Weights of a small GPT-style language model, trained from scratch on English Wikipedia: 8.42M parameters.
Each number is 200 + 20 x the weight over the matrix's rms, rounded and kept within 0 to 999. Layers, rows and columns count from 0.

# o: layer 3 attention output (transposed), 256x256, rms 0.0805, rows 203-227, columns 192-255
# v: layer 3 attention value, 256x256, rms 0.096, rows 204-227, columns 192-255
o203,224,218,194,211,207,193,177,227,202,203,180,193,233,190,217,192,210,219,203,163,228,197,200,184,211,201,195,177,191,215,200,192,222,205,191,168,193,195,186,196,163,181,186,208,186,196,207,218,207,205,202,167,235,245,172,219,219,210,223,201,218,216,210,215
v204,205,193,188,197,202,214,201,219,227,189,193,190,199,187,236,194,201,187,199,191,210,222,213,198,208,179,203,210,188,187,168,215,184,188,175,182,212,200,217,220,198,177,168,207,202,170,212,244,203,178,186,214,195,164,165,180,198,232,206,228,212,170,203,221
o204,193,194,221,210,184,214,182,213,197,176,194,187,206,206,187,203,227,183,192,217,200,177,176,225,201,209,174,209,214,188,206,184,181,201,198,187,239,205,203,174,178,203,204,197,188,229,195,171,204,214,197,225,180,184,191,240,182,200,220,192,207,196,204,161
v205,199,198,183,210,192,252,213,233,205,202,206,197,182,171,163,225,250,216,220,173,171,199,230,200,198,220,185,207,241,206,198,189,195,172,205,192,207,241,177,224,188,164,207,165,200,202,225,187,201,193,183,216,199,223,192,211,176,219,179,200,195,185,207,190
o205,203,172,210,201,183,207,201,176,219,167,189,200,202,194,204,196,196,186,215,196,206,191,230,194,203,205,210,210,201,168,190,211,223,201,206,201,164,206,219,196,206,188,184,184,214,209,217,185,206,213,203,192,204,217,220,192,201,213,196,188,230,181,207,188
v206,175,178,189,187,178,197,204,202,186,226,185,252,207,186,209,220,214,215,223,186,204,198,169,181,205,224,227,214,173,224,177,151,189,195,210,208,231,181,203,192,187,221,192,211,199,242,212,189,175,246,193,177,193,209,191,179,228,203,179,203,201,169,204,207
o206,172,189,193,190,191,177,182,185,223,186,177,202,181,188,207,227,196,173,198,201,227,210,201,214,210,220,208,207,206,204,198,225,227,222,211,193,213,187,204,199,229,218,187,189,199,195,216,160,226,178,193,192,184,192,228,173,194,210,196,198,196,210,201,222
v207,229,193,205,178,222,237,169,217,180,216,212,218,186,186,167,163,195,188,208,185,201,213,196,194,194,191,209,203,212,212,225,221,191,205,205,207,218,223,201,209,179,193,218,212,181,210,191,205,166,211,214,184,210,209,172,197,195,201,203,214,217,201,195,196
o207,189,215,209,231,215,210,213,194,226,202,196,211,205,196,238,210,213,188,203,204,218,177,195,211,225,183,188,180,175,205,186,176,210,209,208,237,209,195,187,228,214,182,221,161,200,169,214,192,202,199,196,209,205,199,187,182,186,224,192,194,191,203,199,197
v208,185,197,198,211,197,171,180,204,181,198,172,204,193,225,184,191,183,193,215,232,216,209,195,244,224,228,203,207,226,207,204,216,213,164,206,215,196,219,168,205,205,193,177,206,196,184,186,202,189,185,182,199,242,178,209,165,200,209,190,195,214,190,193,208
o208,209,206,181,181,192,168,200,204,171,209,204,215,225,228,198,186,190,197,175,229,201,212,194,169,227,210,189,209,192,199,172,188,190,211,214,188,209,185,167,179,205,191,215,189,186,224,183,200,183,203,226,204,175,212,204,214,188,206,189,204,209,226,173,192
v209,174,203,203,201,226,195,198,193,221,210,203,205,209,188,156,171,196,205,226,216,168,246,197,234,197,216,177,211,195,195,177,195,174,186,193,219,167,210,210,259,187,188,192,179,169,196,198,185,203,222,243,231,194,225,213,201,200,213,188,220,185,222,196,237
o209,168,190,197,215,211,240,202,203,209,184,230,197,196,213,182,208,219,187,170,214,170,181,187,194,197,190,205,190,224,190,195,224,204,179,216,207,184,192,204,202,205,209,182,195,191,206,182,208,190,181,212,192,189,186,171,221,180,198,217,188,212,208,206,166
v210,197,210,183,183,175,203,186,210,222,212,191,182,222,215,237,175,212,175,221,200,184,183,217,212,196,183,218,213,209,205,198,213,223,207,173,186,167,188,197,184,190,166,210,185,222,201,213,212,205,150,186,219,187,189,170,213,211,198,208,213,196,160,197,193
o210,239,206,234,170,188,229,214,204,163,197,192,190,272,215,198,198,197,193,204,191,214,200,175,240,259,177,185,201,184,188,182,201,196,179,219,226,226,204,204,214,231,167,217,181,195,191,198,188,186,187,210,211,220,190,175,204,220,237,202,188,190,201,181,167
v211,187,213,205,186,174,183,220,220,251,195,210,223,226,195,167,203,200,225,205,210,196,237,145,212,216,233,182,204,203,162,223,230,176,231,206,188,200,173,196,225,179,210,208,180,169,219,168,172,216,155,233,196,188,177,203,200,207,166,191,149,183,216,199,171
o211,180,207,208,253,206,219,242,204,203,221,202,198,230,219,238,205,205,209,178,193,209,169,234,204,182,182,216,207,227,230,192,189,213,214,199,216,191,220,176,238,187,221,184,151,199,175,204,176,193,242,211,201,166,167,233,198,200,200,186,225,229,158,179,229
v212,159,220,219,208,205,166,189,197,243,177,179,224,232,200,226,173,234,198,181,226,178,242,183,198,206,186,211,179,224,175,192,180,199,170,214,213,167,168,217,213,214,220,211,170,172,232,208,208,212,201,188,177,177,183,211,198,230,206,188,230,183,190,216,193
o212,219,207,188,211,169,252,178,201,186,183,179,198,217,195,191,194,192,192,213,164,197,227,194,190,206,198,190,227,227,200,197,214,205,178,188,207,194,221,179,206,159,213,188,185,196,228,217,197,203,163,186,208,181,181,157,198,217,212,228,213,180,182,185,205
v213,170,192,190,179,187,200,194,214,218,179,180,208,206,194,202,206,203,162,235,207,213,201,189,192,202,186,200,193,191,181,211,196,233,208,201,197,186,236,178,233,221,204,179,189,235,207,192,184,209,223,226,237,233,254,203,213,175,195,217,208,213,217,182,212
o213,204,166,195,197,211,158,191,215,208,186,194,212,211,210,200,203,183,158,224,218,167,200,192,191,195,227,219,214,200,194,221,220,194,221,164,210,205,195,188,204,205,215,219,244,198,175,234,203,228,223,209,171,208,229,208,183,202,190,206,184,181,186,210,187
v214,199,242,220,240,218,174,181,194,196,175,188,231,186,166,186,178,204,167,190,206,221,175,205,193,219,197,218,195,206,210,202,214,161,194,192,183,187,220,185,180,202,223,210,219,194,200,168,179,161,178,202,228,204,214,192,214,221,188,181,229,190,193,199,192
o214,178,191,210,187,234,237,195,165,203,175,188,226,202,219,196,201,190,200,204,183,211,187,166,206,192,226,215,188,196,200,227,168,162,206,183,230,213,209,181,187,188,233,196,181,219,205,169,181,199,188,183,174,231,205,229,199,208,209,198,232,215,191,199,234
v215,202,228,180,152,151,187,189,193,226,213,192,205,227,197,185,178,212,178,178,231,180,200,166,193,235,212,233,158,177,208,239,205,155,178,177,195,212,184,234,213,227,195,205,179,221,196,203,179,192,194,207,202,173,192,200,188,211,199,184,226,170,196,183,213
o215,215,182,197,202,206,233,214,198,212,194,236,191,170,153,192,224,192,208,177,194,166,219,211,201,180,179,228,191,221,178,225,194,221,207,214,203,203,240,198,208,206,216,202,216,209,222,243,174,199,172,207,175,165,174,222,205,199,237,220,191,208,213,197,163
v216,217,220,220,166,211,216,198,215,226,202,187,188,198,199,219,178,205,208,205,241,179,203,187,190,195,184,164,193,162,219,231,251,202,197,166,209,185,208,225,225,235,185,162,183,175,180,233,199,190,175,194,182,226,199,174,207,224,210,184,139,206,231,220,224
o216,180,181,213,205,214,242,209,225,238,194,194,188,162,194,213,199,232,182,179,228,192,174,215,233,221,196,225,216,216,196,218,206,194,222,223,193,206,211,211,185,218,224,221,195,226,188,218,178,192,200,263,185,179,191,238,190,180,152,156,199,200,190,184,205
v217,213,197,204,195,198,184,202,233,211,164,210,180,175,172,225,184,244,203,207,167,215,197,213,197,225,222,216,187,195,168,211,204,219,198,178,205,223,229,231,224,202,218,204,203,192,196,193,189,205,189,202,190,180,184,206,182,207,187,188,229,188,215,210,194
o217,166,180,211,241,218,205,201,195,176,207,221,219,215,174,191,183,190,209,191,211,190,203,214,209,206,216,219,198,213,199,188,210,199,231,184,179,163,222,222,226,203,210,197,225,200,205,193,188,186,202,219,216,212,198,228,212,166,185,219,226,224,183,226,159
v218,196,243,211,167,205,221,223,215,218,202,209,208,188,163,187,182,220,188,245,195,205,205,194,179,204,223,202,218,197,153,193,186,195,176,230,197,182,155,212,203,210,193,190,192,198,215,227,205,189,198,197,169,164,255,220,186,219,164,189,228,228,177,197,199
o218,193,210,162,187,208,237,190,200,228,173,206,179,173,212,174,249,202,235,204,203,224,170,192,193,196,209,213,231,215,227,208,194,246,184,184,189,200,205,195,205,184,235,189,179,210,244,185,178,223,183,195,175,235,191,207,204,171,205,188,173,169,204,194,233
v219,184,171,199,177,176,222,190,189,204,221,209,209,203,180,200,227,165,194,222,202,201,194,189,206,179,190,206,191,198,211,211,208,214,208,197,202,211,187,193,198,214,191,197,209,198,179,177,179,212,180,201,168,161,208,224,195,163,215,207,228,192,192,224,193
o219,202,213,194,212,182,193,186,176,182,201,203,197,184,198,206,204,202,209,178,189,216,190,207,229,148,167,185,172,207,163,193,186,185,249,206,185,195,215,217,215,228,184,198,184,197,196,194,214,217,184,207,227,216,206,199,191,211,203,203,191,220,218,193,222
v220,204,186,196,190,191,211,196,215,226,179,241,190,191,168,231,230,187,206,188,178,193,166,184,192,205,205,198,215,191,239,200,223,194,213,205,165,200,185,200,192,192,201,174,197,196,196,222,197,202,177,216,201,192,181,216,178,179,243,255,199,224,218,172,188
o220,197,194,166,207,207,166,178,187,238,196,200,209,184,201,196,204,198,182,224,197,215,206,188,219,200,166,187,183,207,207,193,219,210,213,175,169,208,185,207,185,192,169,200,212,243,192,176,190,184,243,230,255,220,185,214,188,193,201,196,219,211,176,214,209
v221,166,177,210,207,196,197,216,196,204,205,206,199,197,179,209,196,194,197,189,186,179,199,218,193,210,192,202,185,207,196,209,202,201,216,178,194,214,223,193,216,175,217,236,161,179,198,218,204,172,199,204,213,203,197,182,204,229,205,201,172,193,219,209,221
o221,207,194,193,187,222,197,196,206,204,205,228,186,203,208,219,219,237,209,211,226,220,216,186,226,199,213,213,185,171,197,213,193,217,206,187,220,189,201,221,214,229,200,187,200,196,165,160,166,178,201,209,190,166,193,207,219,164,176,220,176,204,193,196,190
v222,227,192,219,182,205,240,177,212,180,228,179,211,217,180,193,203,199,209,188,205,175,222,160,190,227,155,210,177,204,207,229,159,188,214,212,203,196,181,217,202,239,163,211,188,192,223,200,183,174,196,191,177,211,222,233,195,196,187,186,185,248,197,207,214
o222,209,202,200,175,208,234,198,174,208,185,195,203,187,185,203,190,227,225,202,182,215,180,221,242,222,192,207,223,203,209,194,231,213,199,229,208,201,202,198,205,197,200,190,207,194,167,245,179,203,191,185,224,206,197,198,199,218,179,183,202,196,221,201,235
v223,239,166,212,196,178,207,178,186,192,220,179,207,192,150,170,222,196,197,200,199,189,186,177,175,196,203,177,186,170,195,195,237,171,202,222,238,224,180,247,206,177,161,232,211,233,199,198,184,247,210,223,210,256,214,196,212,180,206,194,185,206,227,190,210
o223,193,197,201,193,199,184,199,200,204,245,210,225,193,179,200,176,179,204,185,219,221,196,242,172,184,191,207,197,206,201,225,212,226,179,182,202,180,184,187,224,171,199,207,228,198,218,223,178,211,191,194,206,183,238,196,160,216,211,211,200,190,182,220,209
v224,194,194,223,217,184,175,213,218,212,196,226,186,185,250,186,200,223,200,164,212,190,200,238,202,211,184,150,229,231,172,189,195,201,230,184,221,166,220,213,187,206,228,189,175,193,207,245,183,172,226,187,196,190,231,218,210,211,168,210,182,185,183,150,185
o224,221,202,195,187,183,199,208,190,208,180,196,182,245,182,215,207,214,219,220,204,202,193,198,232,231,175,206,208,225,200,195,192,200,229,204,214,182,186,176,175,183,220,192,228,184,195,203,201,212,241,205,192,198,201,190,197,191,229,200,207,218,215,200,196
v225,176,177,200,183,207,233,198,193,165,222,199,195,214,206,242,199,175,188,154,208,194,211,189,177,210,181,190,224,205,196,188,218,212,171,233,210,173,229,162,183,231,170,210,229,217,227,185,214,190,223,175,204,216,217,207,183,170,196,205,194,198,187,178,176
o225,197,218,237,195,233,229,189,192,205,192,197,210,210,232,181,195,201,164,207,197,204,218,208,194,217,244,194,195,192,243,220,187,202,203,196,197,216,228,199,200,217,200,206,188,181,178,202,197,213,186,189,178,205,204,190,175,236,178,211,206,193,211,232,209
v226,239,186,176,215,198,209,187,216,204,207,174,247,203,207,168,234,211,222,227,226,173,189,213,242,202,204,234,206,187,199,227,208,183,165,183,146,174,200,192,175,193,219,225,217,209,213,203,167,229,192,214,169,198,142,217,178,186,211,234,224,212,206,199,202
o226,173,184,190,187,181,175,213,165,202,188,218,200,175,174,214,164,195,208,188,191,217,174,211,176,166,193,197,245,211,207,184,177,188,230,192,196,193,204,201,175,157,210,221,198,199,198,214,192,188,190,236,223,185,209,208,215,201,211,215,202,218,209,227,195
v227,213,234,218,195,202,211,220,198,192,200,213,220,261,237,195,215,197,202,169,168,189,201,199,208,193,184,202,198,208,152,202,195,231,205,175,220,170,215,235,199,205,200,217,199,163,202,220,180,196,217,194,194,204,241,208,179,209,226,189,194,193,169,197,162
o227,202,211,239,210,181,170,167,206,198,206,204,188,191,197,210,204,179,168,193,206,187,193,183,220,193,206,198,204,234,189,198,188,213,219,226,206,202,236,149,194,199,205,194,213,195,198,240,196,212,244,211,212,201,212,216,196,209,207,209,190,194,202,190,187